Weights of a small transformer language model: tied embeddings.
Each number is 128 + 32 x the weight over its row's rms, rounded and kept within 0 to 255. Layers, rows and columns count from 0. Numbers have three digits each. The size before them is the row's rms in percent of the matrix's.

# layer 3 attention value, 96x96, rms 0.0526, rows 74-95, columns 0-95
135:150107154158098104142162138143118168153152145114138113084174107130131091105110162140146116118107157110147086095155076126140111148151139199131112148209103107062182058102150124103079107100155096172105193112178171165156059132115074115138154146104120127130182149104142166146110061130097088088
128:125195141118111131134150136151086106111157165112114088145130128083091179133121170132061116119178095184083170203130125163126119084095143160133172158145147142114101076103118098187111170158126148084150144154124123085150108179117169137087071120184101120112164122149091095184094127125161110057
124:205138172143101133132140132122170146140162094107131144081160117131108157140087058158079175149103141137116126086158186075121116058130132143144174201108092172148130172111131118146113202129121126134107134117084120096159133116125136102146155166078086141030151152137098091141150105107091132077
144:087207085117148178142118103135148144068106131086116132203088122106125116198161079159027124098101145144148124151099092141115110087150127099158144128151128104161085067130097147126073125117137145125105105106167136129189131167154148061128096150124145155155138144103198160119111123087098136111
151:097110109135165191068114167212126197085162138138079108129089143094140117124118136140142160079136162106072084107109107083152101090077124155115129125114150161186140106195104180118127191140167108111081139140147181128121097120102135089150162101135141149123119091201169109109104101085138129123
127:152119137140096093118126143120121069125130153088102103133090075186169089107124129137094144187115141193080214121098174121106080118111140162168160105158109146147116106155192103172077179107105096182135157094060124156084120128159116150085142131175148166167096148110135149140145132148070119092
145:153103126116061136112111134130146110075158141102097108169110115135072131086155190121061145159157164158115120123125159213109129106167209104190154127143138156157167192172117089101130154104150123112152118120171125114063149138142135072162089092134124086053138150102095114133167112110102110110
136:164117147163140104100116151181149117072074065202142127138148072115138105119145145116181199154158111093134097106101108112082105161102076141138102093157092112120135171149102164127165116125113158136154090187096153209125131150114131110099039111071182107144146124142136144156108170089113124128
126:149130118154132182141138087152097126176137117097074079131101176156140093169134134089131083107158153116111192089175103052167129147114193100071135121129155077106136166125112126148136126155077177135098167148120170134131176123145151208102089160091133170146051117108140120078108125109146098108
149:147102128121154111076175079088137124145170119083084138128122123112167131072134167050156093108143157119129118174170102136114202154167092061086145146157124103161105098047119121106117159082155112164100151126161121151145176130125155146144132171110163119098198157106092154109171076147148085148
126:137117136177084107101080107132096099114139052138147150076105089135083133082172205178087142100188139143129173158165199125165172138148104115090134142171170124059184102109151130070149129130153124111141136088109113132139148187134093097109086143162151115138124071150139141104109152119078125149
117:090147164095127076128111099129115099131145079150135173111095104167104137167136133145089117112086151186075092161149120140108064110118097115097132139157139181176154161154079146169155154165201106139130121179134116155147086065122129128152100193134125133023145108133133152139151127177095190144
136:128077171084163138084058128166170170146127134125160150158148151124195134199101143133123146092150120101068172172102132159085066109113126090116169111146135105184140048136130202122127125152144154115136100140154154098083134146124091129101094072156108093133164139091095114106128165105175167130
134:149155120092122138136194124091082104119071126064131095110163107126053114080151115110180129157101180144124126118116094149152212123167113182111163178055091149194096143179161122103088126137153146092138132079118175149155123101144114117123126119185177125129079124151110129152111132165145095096
118:129058084113096134127207153131102116107088163152110086109097177117167161065117099131125146133128086134147194093131105177088136083062151109150108144124141095104121110127129112094177172079085119149168152149128142202194142132122142177121121167078117158178107151128125120073092104119095097135
125:133143152124156174042098157091094162148164147187104171078108101106150126078097143120165138099104139119132128123167167178115153149111118140152072064106145118123115093162162089109077134158147085105085156063139137152129136103119129112073157086137173064182163133127132156186110172160150132084
150:120106145110109070172122142155075128116176141127126084150097081129167117107117094169107149104119200114106155091174179094148127055084161122077104129164146098125186121100162162084145023139183179144157123131108161168133125131162179130137126115103137127149118138096088153138152147147108063113
138:188157128158159121092124080130096149132045088133146130098165109188125114096114118136089105180158180088080109163119088097109172093087092084063147131088118115134140112117124117173074130146131141148072184129129133079139145087094159164122104146168110151145095057166131089152116095098141087105
153:105130152167115117121184164132059080150122082108109128117130086158127142132138143118115113078134188164111163119144153142134160114095145152121136167140142136128082135051094175113097142122127139137133104108148055210236127126136099140161118220122100122108166144140060114122124142105097174152
148:138187169131126138133110121113181199163096094112075074171158112146135146157125110142106150095155113082124167148130095113121088082174078048125092075151127129069120155120154112143118192146132193146152073109094107101094152148147142118135092181161107130148162164093191160137091089140111119116
101:132115110082103124059161143102075132134115049166134153123147115101120097114146149122084108071129133187158073147133077144168120069077189145114192119142123133199094155141121143140121149126179111108070120130077153150171135106112092115152100169179124118135168110088085130182167134145158101106
139:088153131112105160182114129117158131158053154088150091101123157131083117172121124083155128116162071129131139149144168068143078095151085122129120155210148122176186111110139165140082076127092155154119140116104098148107170206086131126155162140119115098111167075208097125168126133109165126132
# layer 3 attention output (transposed), 96x96, rms 0.065, rows 74-95, columns 0-95
121:116157117084113137096168084082128113096107103167120145130087120129133160139104120094124164141122137122162131198119164140121188103120119158130153119047160168206120135127074122187106148159074170130168117144069080151114212116149182180166094080082143129100139101127150114120142180126122144160
111:090140147132172135131171130142113111105113095143113163163186166164191109171106129123160166174114146061120092101118126098119183129184117134081134073088114078097177172114166113123157149102174124140124106110132163150107176069150102140189146164073149124193116141129170145089180100120147110180
115:082146075125142100147127096144060139148095166131144142166036114139146117125151156145125108130142112107138134149115117100107165129118105131152126096126105040129120102127189166132084087226180146119185114117168141127116146124138118122092080085139178092216148126136130130106126180189171142118
127:191073110100104072128155110126148165131107124129162123061170106171098132093116172110193152133163147144147151152156129111175134125106126152139128075129104115128183204072137075155156126157127136146128146152112085080133098157129083196131197164149132071098140130181144068126152143166166138138
126:113146166100106059138079083097159119185103117121153176166164095136155144072176117068098114204146098130208143154155153152134128152163117125207131123133116100084111173063146081151127111121097142143201100135099087139092114147084103106081146169151168122111106138130110142124115131123159111131
113:148151148124175149159133124111117144097132082150162163125137215095132139173108185155178164080141089155167113173132082111091192136162134154113117173133163109137149163149041126132140083126148124099169115120146121107190179153121093123163122099089104081080115103173117090129185112180154099128
131:084091161109187155186144166095109122128111091198111124117140134108197131168128077151150152079179150107153103138120071096126159155109048162104095134120106110094088077145118114111139089105116162142126164126139120077107151135186111139093128170170141182147081137168127122114108151109219116138
124:153110099126151127129084097104143094133210169059113153152109192137147141098125100131115000048143163176115109147121138136115144131154165076098138162110115100128141074087102125121093129113081133114099179095125151061107113118144134113154170156156113146122134138111143161146084124173126103098
105:083152146112129112117137134200156086140124141179165172128166141119084164104095134123114146149110114142106122094093118195145111162095083096216136115159133163086076155146110112116102187121158102083107085113112168131074093167117092120144137054128125077075141118147139174144111163167141084190
128:154143118155141116175132129117106093133105147165126149133157070164087099130095093130166121094106126125097143123131177171155079126069115200139095148104126160099105153112138163075131103089125158089129070127163123153113126107186145183094069093098110126134043107143202096181087152102065126103
117:168094081104159144151130141127110117109153216134083105173156219126184102164122072110167159164083112149124118100111109145131106173125082133119104125099096133155067111127075108122082138149061094133102161143140134170063137122139169175130158124090104102092098175094105129139168091139173113117
099:132139079174099156104167079089099175120065146132082102169101157137184107073129087124178138127192163088161139155145151112155138104138107184175134197118116117111117154161132125130102095145124115093136107094156117063093095171136192118115130130149149112168099084169120108154138062086126151078
120:134107140133117140180124151108089095087075136140092123163137100115095130110080171124157113155144091192148103089205205100150127129197160101124080134079124165068131201110087086159138145132117139114090150147073133145122106144102097062126126140116160120179085155151153155140088101112086112092
123:092101147177117141165100143159164186172159152131096155084088158144169138161152108137116152131123119084127152162090154124106113148071165120163088090159149069080143129099096152097163153145140143091119086183089124078123153088111101146136087162084106146114215068124140064092153104143082152155
100:104221180123213123133097159146164156180169097097175122132156117134108100154096130139118081103117167072105102116073122092150130122160125137119133094123147154175123148126164156113180111140120172103126129101122094120104115123138115132124181026180138109083120168096139177193174153113128117141
109:098083137132161133203156139126138077080168096069094130187148119079107131142169135119107183188166094133124146169142139129132132085127188105083073187106103170153143107119072150124173121090061135159172063120091143159126153137112127131104087141117062132093141094097095120123165119135115121113
121:103134134144142177087101104135220097143085141105153184112103189127125167149112108096138132153150095146141110163094095106097121115168153087144136120079105143125069144171091126157120180121056158084138135139177108171134135129075144177114089177170106103084114141167188107098100181095099128166
125:013063104142078112119108113173163115101154191138135176147064186122093112143131117105114128099104114134165151126122171177132102131188101157200104102167128121114123181103126136103123112125160103157090084105148083116106105125114108144168126093109108105171131146073105066158127124133112163169
131:136174126097135132142131066059155185131148206122150146141156190146125115098148130143115116148130118078131088117127124090144082136110113148095113112121135116157167113178165128098161165099119121084155116178156143055055154116112173144087140075117174110156077123117162125202185121179084119126
134:138069088112147128101172149159081104070178163109147105141106175095146192098073144125147045166141156188092081094130150149139107111100138171167149128106112125161128172122122095079092103131181104127159166164160126155162125124146087151105172117137135061122118131160097071093107175111172125116
095:109193112169141095148181123162151140118140203121095134141161124112152116116124057091119228125159124129151083092155169050132148156140158109148106160094170085076138123088142167105152089114079103098127110144124078080118121140154143128120156109126119140160091107173167071122154115151089163174
124:156107127111080111086120119184070145129160110098114143169093105139150119106146159143087114126115124145092141104134085176088144140117111141116185111044098158055119127099149100185141183115200066100153121138149133142107127070129195127121133145111144112126081149067166149134110169172090166183
# layer 3 MLP up, 384x96, rms 0.0759, rows 0-50, columns 0-95
096:128171064099059123143095105072110110113114109139187134215113089134151111099140159087166128114121098189108148152166156110111117100180148122082172139161137179115108125114079104080118090079131127111116093143136114143181152051144139145148107106133196092075138167141160098113089154113091126142
118:137187153169121145128067159132067168164172166096128146168098078124174110167091104133057088119152124105091097123158142150129185110164137097132145167170097107141086127108073121125079128078124083079195131054152132068122150092152140118136159139175088164124141129165136150156134110114125114158
098:115136125183203194185105133079154176129111071189163096105151177144132088137122083076094160135110093088142129126108103045137165149132131116093147088100129143142126145093118147094116066161096136075149102130176121122135141162166136155140154173129202125122127111127140138181114119112144168184
100:225133126125145179145164123096085122103090134147145074060083138098081166102096123137139083117168110154125091139119170124102145085116149141116071136106103137141151158151096126105107171116095123108081085214137150106105147151086091115082132116122145235152116098130147129152123146119128066112
110:124102134153196147185113137124143139089102136185080101130103093088134087134162059155125148134195113147105068112135102076147145135170084112127146141171084140200176154147174070164154083126104085135153163141165136134086073106163133153101140127135135128125065124114116091111114160095195149122
104:111145156116096138174078123081116134166149162136116173127153128099080136084132143146133130106140127172124093061119093089140136116148092144106090144145099213129204101060178106054055170145115129111102129111132123119111123143104146082166140148211099124135146151129121138127147069155195098120
098:109098098189071059158069134117094165182154130081113154137103119074073108112139172098114129172100137129159169113138123113114139111086153066125112163096107135115139103170138141066143166089079074144142090173111140113152109095132132124150128168152125138075192131113073183152134131135109172068
104:108132108115191200132125135162088079105105114167137116148095110127130115119173151157128142139170196162116131095110081061166112117172079140136192128162118127128135090131125182087066074143118119137179137138152177130069108137156154092091151131120109114212111111121140121140096122048162141168
115:146230116165095102119086098099080125169127113094159099147104137131167093154108093131175106084098180102141113122069043109096196125157128182158144147108070158079150089170094148108144162108076139153147115138135173098099105081090134142142117132146103081136090165131107159155114135146146124128
080:132097125115073159129138171156122177132228151107152183077174159118118156126169056113103146122096114159148138082083154148097139108128159102182130147142175198109111168087092123116076119113130045104121140208073147147110138111133138117137133136094138124097126112127127112129101152199110147125
091:133124112148157156129136136182147115099133111089193128062101156152144161130120157092133117052088138147119063189051104109086118126147113135133147096176126122170155156121070071102117086135033146127184154096137111109128162168130154145160156129194105099087104133128113096114109104154152101098
097:124046098087064088129114186108148177142155150163138174087093106145123140198135147162114086066102155126102150167160099117148137123117149097091084141107200135117111128104090098098176151164104160086125118123172136155117127124107124148154164130138062167116154080087160153163088075137118174108
095:119104129080075111114124151076140110173150152164108133103124083117076148143192123087154189139074118164127123093108098151124131061099148151084136168153144124103136110169134200161067128103098110164131087110095102138100100120187105096112119124106119204065165075121073134136115135154142124187
079:189152120078111165178090102164137159131138111075157144101074124169061125151092140130089086153157130122072145079109129102148120109075119081092101073115177175088163131143176138102174158092111112118084139155185097173094123151105134123073161127158139098138091149106110161124157148143098092185
120:086167151155131131069118118127158084130086155137166119163078112118124114108168163173087132101107098125124130168049063090126125079185141097135144134187126159137140111206077158135040128158104078133163132138135134118134130148093141084132090073172168140118181153148096111158094098099140147123
107:121122118147095085170156195135118147152127121124160145080079094122076085144139078118161130132097111164135112104133150161100091167165091156095101056140151141168110184139096113151135092056167108175144112163111117136133116130097155095107164125149130176096128049136044047106094123109153132132
089:092092160148114094097128124077182089097124092160162179124125074171106119112140143122105201147164101157087074053155138156138216150140175121079127125148113136123109110125078111138134125165158125177128115132072114122209162100099101106127144177114147106148117104090163102104072103084123132150
095:107125117157081103072170119145167113096147125124163144159106092226079138089155088057120136161101138175120155100112134093203130134142144080179140142179169155151088120107156108151059143138088133113161112119181179158120116136121123118133142103122096134173114115157090054130114109097116147071
098:106079126178123138117130140122132175125154075157133178092065120145153120145115149109143096184119074121135081121130150150164141133099139112141094134138112128097215179124117059164149141187160101109180117210083146119125140101120153094079173185057158117136147120127086172106090127157139162154
121:227108137144090125158131170128145179130095113138101140117108103108080095176098180077115134120096156099108125135140163107169148134134125057146116126183173160102185124078135121125174119108129126161092106120077129133141083109121080099165206129117165165112168140115124075135150087147181159065
100:186076117173126129089123099141135109103115066096150120125114100131149066132100130116157108146138101097111106142124138123104171054080136129116134090120065152152171147160209086121112086126141110091154083103174174129163099091201155096147164132095167146111125149160159161196143102169161182127
100:108152083143152120141133139126129173104097124172095092128161041123166097144088051087113149148125108121112136117123166124054136124088163122057153113116135104107133084099100141093129126138112205127180135130064156133148130130062096189127164105160112081135121197185098119139144166122162155114
101:143120132149123150113153136132106127103153080154136088113061096124102137133118147181120104094103158172076174090107072088096054084075124140068180107140166184129151101195156107097082124138137104115113129141166170087163162141138127072140104149099118152195112159094170138092069103137136114097
100:169136167132109099099107162158095151130087059135151110116098094106146157151069165052150124094157142168123092102147140121097158090133195069095128092101131150080141175076107058138158108104101139139170159136095108144166130165149114096166149189181120193108130136166110133076124115138176134123
099:139098080138142131163130112117118110171144138108096163151134146122123145143139084080085139159153112099123079118141078106173135081128160070138069128041120167141092185168132080167114201093088093178141143124135149099096098113120167087087087148098139168123116203140167117099135076140087103148
099:147117173130216086163086135149088104073123132154148131057147151173136139108140141116118139157150174120178079061144072117140126145181175083183103084145150149118129137152149137134157109133144143154164081216122194148105128117119116102122108137118158146165178106083179079111102122097128123107
098:129122169163098162165136142151132096109062182123132151102094099131163161136070154127165106100176105133134105154189153142159110138196149107128105139065195125112164177084114092125179079096167189118109074139140155145118119095132118122120126156133161192177104134141160100185063097127114139093
091:134100175142124152227105084098121138107140171153172098156104167126137104142074105114129094131184146093140110036181127102159127104109146100131123180082082092170124136136090103102159129114147093184107110149109139162149176083081111115166195096118130170113155120185125101113142128093103092125
117:101139129167147155134104116111100107095099152158101143052034155129119163156141106090081130155117117137101200157083124136109090115116091088186138129115129097142121098134079180068114125107072129119108093204159115115124130184110167068117096155107145161156173082110103136072120150128124142175
095:099176090152131103102120120168157088105111139157142134180147065084176168148091069111192176192143091101145132144157125143158117130114148145132168110051120138067113145176112111099072152117128057132145101157191148174158101171146160167119084143160089164153098142127106130147091125109122102122
105:146145099158104107113155116142106194107098173153144080164081128141105148200113088147149159125116154119060153125128172105160215150089090115095170148102210069139090172150132101093144100102114137082152145096126117125136118122130138176187141125151184156120098123162133095072088109105150168113
091:131163157085161164123140051079120143153154126113143119208136145146187088132135110154121132143145143122125059111054098037122125153150096117067149142088136146145131191148125108135151164174135100098142138138198141138065150135117104117091144155151195131125197158184132118113117133119133110143
098:107090119099122062161203163069169142139123105137197135097145135142134135150098138120149144170172108144079132127116098149131113140194108076187076135152111177119132178182177084134203140093108103134122096195104093117108150104142137105103105163060116112121125096130157114166116102152163139170
112:131111125140111168180140094092189106117110181075205072138132105135178117151149115094142130147114127030139112153104082123152102128177097097108179157062098179150117111135138114105163145189140114152164090140136169172184115096141129106105183124113156079132150174127139143119078164127132109103
110:102153142161184103091082150125153146106121055164190110102135072100097123140118117127155152139181126084094133119119095147126078127177096113079082081143173159141147178138168107165177045113075133156080081094089109115106102082156135140085164123149149092106104151108155098134170106131151097138
085:173120176127116175130096120128118111097111120172136094094167098141150184097117170115111096086146118154107054079154098171114147103198101115123110107150086176096155136150131057142135156100081163104100122137185140119123082177098136149072144142168177109122114150137120167131058139139130164047
098:163109127133173153087107146092214139097113152152148120076130109158148129097134128168116202129075116168061146097064118151074096119140125141090116116170096181128141128190147129103132174128103120101169052126192182124126074124131162159079162081130094098123126119135150098149091145153125113145
108:122132169116135115086145153171115128103099105173183131152094101166097089160095139109106152125216104126138141155138091067153168103035150134108134149064130140129127180162123117112134129145135145156111100121136188143112119132158172089123067121048183171100170140088168148107120120104116186092
110:106152054104158108140074133139073134128083126125117182172154110150131151073182167173157123127176124138149068137065067116144147113170099181123126150080156144114122096158087139131085133093091109118194159194187179108163141111128100061093154109110126139139140146134117119134123144153150086161
082:079102135111088142100109091167113136153029131193148115122165129106150114134087150103105154139057120157105047123117123100140145098192154209131102121119155148167124129100113119114130098109099137128108071149131143127071102141145141078141096125186156162153076140160161077119106054138110150123
108:118119104156146176101096162133173081121150132103157095101074116138161076113142126151090120117103100131120100141079131083130156128158128091154158108149188137114116122215163116123157165108124115150095113121154208132094093209069083124138157156114120175113210098140154076132101093124102081166
108:100119127129094161105072176125154088133033150123052130135071105133126141166138157117133120109089151126174116114098099109137060083069152103105092145135131133127071112149175124157114189138125127115142167162091151151047151143135166150112142124130147129146176144126147203189138074126174136120
113:129150132094150093076100133106104094103083108180163149123067169120088182124156136114163164082095102157143179117066078140131140126150183157092193164084168128087156127152179101071096153157106123164119180100140147108094159150133122111134128091151113162152132170147175114136146155138161213112
080:107137128106130109142125156061078162142115133085131102159130126106169115156139076095182096143166195166133135075145129132184107114105162127175118124125121163144120113146132119124077078123197136128154119085158123161107142124162190039060118116166163147183171100141144117092094149115117119208
122:175042126132118084111116188104086124060113136141109171141103044124102117160181122149102109155175118121080136055100139114140117103130151170111113138090054117129181145167140150148180098171144113173120127157117156184136096144177124158094121110127103157173134135099174072122137135127111164137
100:163109110108191151137118130131151131117143161108128188133100081087217144112124155098118119108174122133121135139102107110048111045141114104103148151097081121148089064198079178075173127138132112105161177126113114111165175110147123088095154110121144130174143138188154150112088149145173155147
098:135166128100158117080116146125150148116092120131188055172097125137141081131173127101091084188100129139160170169090100111091149108166140125179159096166107183153115154142125104095057122094108101097118073117111147141133109125104115159133142056180198084116092180124090094179105118115109164116
085:136180100156142129108124159170145140072147130157122111092073128176141150143163082181102082127119174139070103101097091121134106141147108100105133198093140128108162094150157165138166098105076082065101171135123147150104111112177139114098151214068124113131169124130074157178109144163089155165
089:142103092160128128151198159134143207110135110121124114166122157123133143135093095107149168195132113120131132081124081149157099176117106101185130097098137140145154175136077131082110169068120098065115146152097134102104133062123101139180212074076113150132131144144111132081109101126141116049
101:173104158126094161136092148115123125116093083147095170070096136114148146143135167088127132155148111136092098139161103112128164136130110157123165079158164119178200157153090129119119049168138117110095105156148167169140102160095041107096080136104195160122167090174052107132079122129093112128
102:113099103119153127175106122148110073162129138133120100119096096136206098140157095078098152185173121105124092114149145121121120099155062051123170144131136145083219115167124138166163110099126184098128135110205219085089125085096104150113148105142175138129127150124128115165107122107110100125
# layer 3 MLP down (transposed), 384x96, rms 0.0758, rows 0-49, columns 0-95
098:105117145115187112106129147154163148138072131192104187153130178152097131138041131118138119166095146092166156072108158160158123182103109142111097135093101094107132082110110117177125140113129137093112136145136150156107127150181085152084174116075125116216198116088101154126082126125181104094
115:178171125120129111169084098117156140179108142147101099167079160096118085136134140178137148155190091112130119106152104132152122090103175199170116176120097088087138122067031076093182144088106134143133128183167108146129119131160087085086129100100130157123133129130070116111128130105065153130
110:141179156192096135156135096092177140148117083141163068152156115077119115117117137158127089132167143095122162057130191111107153179166077091136165131134128098074068100089143137095113147154066126102091079073122170162150093176096106114146124107132086119194125113127120119142159145154159116081
094:124127131156092167201134158102085118167138123045095083176154138146153111155131132197116158143111159141181198080099138075161092113122147106093154142117167134150127135179090102138121146151152104085156091153140163137167160122105150145158175101118081131090096127133156066106071181169153111157
109:119161099140134115108163095086158107154097173139114116171126110097059154145064159044122115151094095142178162116156163109088135136161156067101154111171174102203176126126151163111149172150073124162121152145126126124120169149098088106168080107067145135117106091075157095123128101146112084151
104:134144126174133109094132111130132175189129107124148128104121170171196123093133099108136132169107146128131141124037108146177123145145152162176140171161129140140121118145158158105180153156185136056106119104155113143223139101069178120105109124161087220128140153151175129083147118126126122173
091:131074154101143187074137102115100154084163131119096159161162114098113083121164050128125118124132131120054164144151196207117079146167116126117123096174086150179115163131104143132122098172136167120088159075106160163089070154089102100143182109133095156172123108130144149135131087094140145146
105:114130132179096096154105181148109173128102092149197126116184141130135119139152131081156078047162162079156149100141136173134163107124107134125137104190085136108160125093162111155079086193115142120081172133111190151188126129095127122136127129152148142116149112129151114215107072149127133065
123:179193110118088154103164108091109125096150182085107165122153144099116131117165114043118152157201122149064124148102183106148152122144125138110147152166153120119173163130143098107076138142142176164136153095096083135171089159179070131161101127099170154149080190148103119170150146169102143141
083:117086108145197085088108096150138090048151182140064155152136164169137149094149161152101130142141168131133160087172191167160122082140125124103128125087089089105119142112158135088161197138113126162067073118107140139137147110111127167183110127077115116138158157087106146162105174103090123182
092:139156166040114116094141111119127139109143132176091117185109103118073091136121135130086120141152103125086078129206132144093147082181135147123091083150055135166094093108111136149114171143097167131100115131093115165122111179177126088158204088102128146166146118132099161130150161077133174180
097:104128118190142119176140061120137101142146168088144124164178146112135143120156143176127226148160169126149146162135082136114142141131149048128139171108143133089142133108117118161083126158148120172137155107139094062074142109143116120046076111177108112138141143156139086048153179130091121130
088:141148137113172109113176113071122123097106117124116077086117092154184087095118099133115145097155176156080166139147162152172169198138079131117116098153132103141146181098107121140176163078157099111198131099188131157204099107125140156211170125113138113196176146132115124131136159124149140135
087:180109186154140110104149124115114133058095122125110126157110107128112108146169197137152122184150161112114146188136144171097135095178159156142168098174057142144124188141088115141101153163178147162126120132125183185096116156126111094176132119105104169154216173143124153165130098147126179090
116:119105122090113154122070152105161101059136084127142135119113160145159135152080081186117142123136107097099119079130127141248117091088128116188125180089174166153124120158121141136145140171113120112051129119086119116092117109137140085137164056115132111143097140136141205091138143139134171092
094:138091138077147148112130102088147082120106141144131064119136178094132197126092156097091122086154145109126102120081118087112204097106131103184181213121102118073166165088156103146148088171069189114153134119119149146169120132127078155112066128114133104114104148099162165143175114151112117119
090:109120110040090126134151151107132106140125136100143092092108115140130190193132175106176117179169142088127135167152128090106064064116101116158145096062134115050116162091150145175123153125150156090119161122130147161128090126155117098176107122146096167129170135190105184080110133144156076128
099:141178109112145124112124106114107088094129159118123133122120064033201085158079107090140136119136148138126108150160216165141090130140124118076069172094168122152154132129090101131161123081168129142121083127086153180130158161094081127168087133166143119088124178079140135130099142146062153112
102:167098074097085076184132161118102095152091138128144153129125164125150078163161145067163122079090138186125203126101113099140112157109156150169094130157085127134165095093120066074162155114092122178151121109178110158119129160097109124057081124123133125093090090112187078102157137109137125118
120:170127147105105122093121078088168121177157149132157121137128137134118119123159072115094078159118136091082083101099148142209129139138158165097155175137170136143154056120131099157148169120142210122169142117068128198160125124158118163196138099137125207156117136092139126111100155112167138072
101:119148122129070105123137061094154118113115176114185088125120166127084136099119109134144104132118139065110132096150186139126133115174106128103102090066139177165152136130077177123169172076105134142189108087119110136121156073156121200153149178076108110137118088119147141089086162060102122070
085:116110167143102096109101084124061110154162042114074171105119114079159132122114132120108122100120133103158107140108120082150134056113144155172145104092137120103088038110151114122146157092135124130149104161164157120183121143118121161105089157127163089013131133124183156111141125140134066099
100:136187113095112153109108093167154195123052115138166105161123116115138069079140138121150154134096150141092122070079095137134137125129083126147115125127110148121161052085113114140117139153140121120184091128126136190140153040157098130194179112116161142097155124131124181202158164145074124110
102:160101103110120108153160184108113120125159157134131138199142121128105101107155110160098151134031126147078135112119124093100129187118113138130116131144134166192139085090157198157113125158133090120178103128078161110105113109145180103153093057065099133210145100130137121146117131171104051130
106:133081147179119085126108179129108099145135073112160134122157133171211079079172127192134165127150164135137103079119110157179132189127168142160194134180145136126134070105171114156150103120147159106170071137114145144194100146113137152110126149187122120131162114126178098151170094128091165108
109:110156155154049163125155126101128134143187061043159160157104139121167108064129175221129136137112106156099128137140192091111060101119110153138154187087105165160135104125117189153138142169124105145162123106146072114138132098112137162174101098130098113118119156118115136103101120148113178097
091:195137145099121110123153099143099136076172105150107146154157135114069136078121156124113080138114126159076109094174188161148120094143095115039152084154140159159146137151075113118122170214118137110079169137114149153099144164177130077165149115100154133111165168095078127137143167130158153184
100:114126115146143126179138204116138106183129077131151123091168114128109184110104152130150109125077080139158081134138110167124146155078119171189109151129136129099131094078086124132101111120096112150164083183166108062146094091092098144157045152142164086196137092141112119183151124167083145121
117:116139099149148174164137150112085123133135129121094139107170137090163145153111135064107140148106100124162123153172107066049132145094106099114134088151113116126082132128198181119170148168155104118161147171148091085179158100136209117080082131158194114099093075157113142086160081165157113129
079:119101138101118113120164141078145151133072151170060155135159109146063063142094108107123138180106150130125165163180152146123134089143058126130080126130081197141035125112133098148134097139130161081068154074147156157158145082133157119123091151089120128138173127129126167112100130077142160174
109:145117132137082148121151144095115073086095122120124150104134197129159147087084119084095138119180090149124110112149165066148113084051175148189161161149067127093178114098108203153101136111165072142106123141131063117151134155048137118110121093114118149129150105112153127138152144061093117123
101:144170166121116095085117118208113136167143120159113168172128082157160164137128071134111128101123192112035120129141181157127126139089117135146094133185075157118092148122135168088130086148140155157061163132117073062148128144102129132128182076126094162119133118082139137193102088140148148142
108:137098122117123098141134100093139125120109160125118146164139167076173158118224119093098137143145094082196118075110128097092154096089107171107185121094149090111121125109107088128103104114168193167165142116156159137131090128065089129119101086136147108108077140160096100048124119164047120131
107:144152124157137151138115126169114147176115157114106132109100073103146148123132128183161035081101118123140152140159078056099125124133157163118094164127091070091096159113113098070168115097082132131136127134203103089130155154080078216105139133075132132118121147076132138110103059155123131141
103:074134121105127126162121161144121123162105136134136104135129120174175100054109153109074151157150144112203102096095084189145172204122146131177140155161112118098075099134109148060126100105187089054153136132097086135129094131097126169113136059119130196087122126140103141106133122123086122090
081:150108160105110165163136142181051182070137114074077111143118075171119142147106162168113160190137102160108166114235123155082144153114164075110144097101097135091104155103123126155154112148152135132152146076126142083091133095178131111172163092087113128144115129189150163126127148162129127110
105:119164168065123168137090095104104143156075111154216177149106145087114104152130112138093063128149129122077120118127137174101137136138180137176127161115071102082104152125120121113110088138101109145070176172084116160120095178124123103131118088114104171180139114089118119188116153071144151197
115:080110138113090116113113168100144110122179099091165167078105126124121122204130179156133096124129152080106137118138108114154129089122146116144135125101179100165139034156118139091054111144162133138167126098096132096073092064100174093180142117146108087155139060159179114179129146093130100164
097:150177104137168149163150076114111139143078116054083114153091094185125073087129079122114130117120105090088124118127154164140176156092116094152112103137086063134159116093121105108153183125136126110101118089109136190117133174162130178135088143159211098129167178136092084118134143108107140199
096:124181135173162119086149150165164149110093182094193167075092167162073119102112107140112124145134117148126186170160149150144091170208107084190121142131106166151132146137173118125107141128107142128146097175101118122116215117112079147114152100069113112161096103170105155168132120111078150093
103:126145137120144128100172139111132157122153169131109138157141175131105150161122197132177110118131144090095158184101069129077117120113149138115146190117094148107133155119144137122138121214091116115096098161137093078119145000173182112062086102109124126158105109160124127088103149116156169152
101:133100193160181145179153042130130099183143113147103117144101168142135083170159123138131100115120129107117151105142119168156107089101120181182102116142110131080170173131095142201131158163142081120127147150130138153154075152125072134191074154130109158128150120088053087140107151144135066099
109:158157100128140124142174164194128116193135163146143107097168128124211143104110137091125109178115121118179127114111166096112123166093077148133185102149119125118136116100101108039145100129129123132167124178086085131079091137086168148078080194092114135148172165073104128086095141149150103106
081:155150137159123138085155184148153140090161076130122141177131100100096143084085068147088084120093168128168124186138147107135120182156079173157111151117136095130090191117170148166123078145132109114140143119060182086113095123101094172184109111067163115117109148150154145105048103100130137139
136:094131156166105139126128182171096138112119111114152094181111156079122102102121173086168082137216147119127108159106028130129130141140143058109101120123123169132143147120079138175148172201132138085140131126137105088109155093137164130107157143108120170088084136156138158136160125132176061063
103:096140122132164060163128137122076143170143109105175086126188130111165152118126109105080186237138110162068085113170182093083113153144091122127096132122077154138134082135132147180141138121193125142120130135127162116159096136138140059054109064118146142129128100110112150134119130094096128145
095:082161099125110129137137058168162114109148129107116125163106084158142180090111102145158152071114173092152094161119106151205093129166125129142134146070134116106143106153162147109150124151078100116160107124135152186053117108156155105108122205104068128123142094131166134132113113072176075203
111:118114123147146069128132072114172059157085105177101164116109130147086176119130145128123150163099122089177188136191159122139145132095101139128129059138105123181094140143160110129118184158178153155163137124141122135132144169121126124181154043122120204158127146163154111060143107097162116072
083:085108094126073131113105061093160102117131111114110176143162171101196111147094155130140094089090069164118143087146152145092105116136156137120145135113087111137089063128094089133096111102106139161116153097154115165125088150120223127106127191146069098111076159107138132188193107119106093147
101:103114148194178090086109094171112134172161115142114089136163111091080186119092148136183097095086158131154151127076118089116157162161114084132127110098125175077118118129121127107153168127107077099134061161172145097178149106104154151106142179152100047128150113063106123089138099156160107099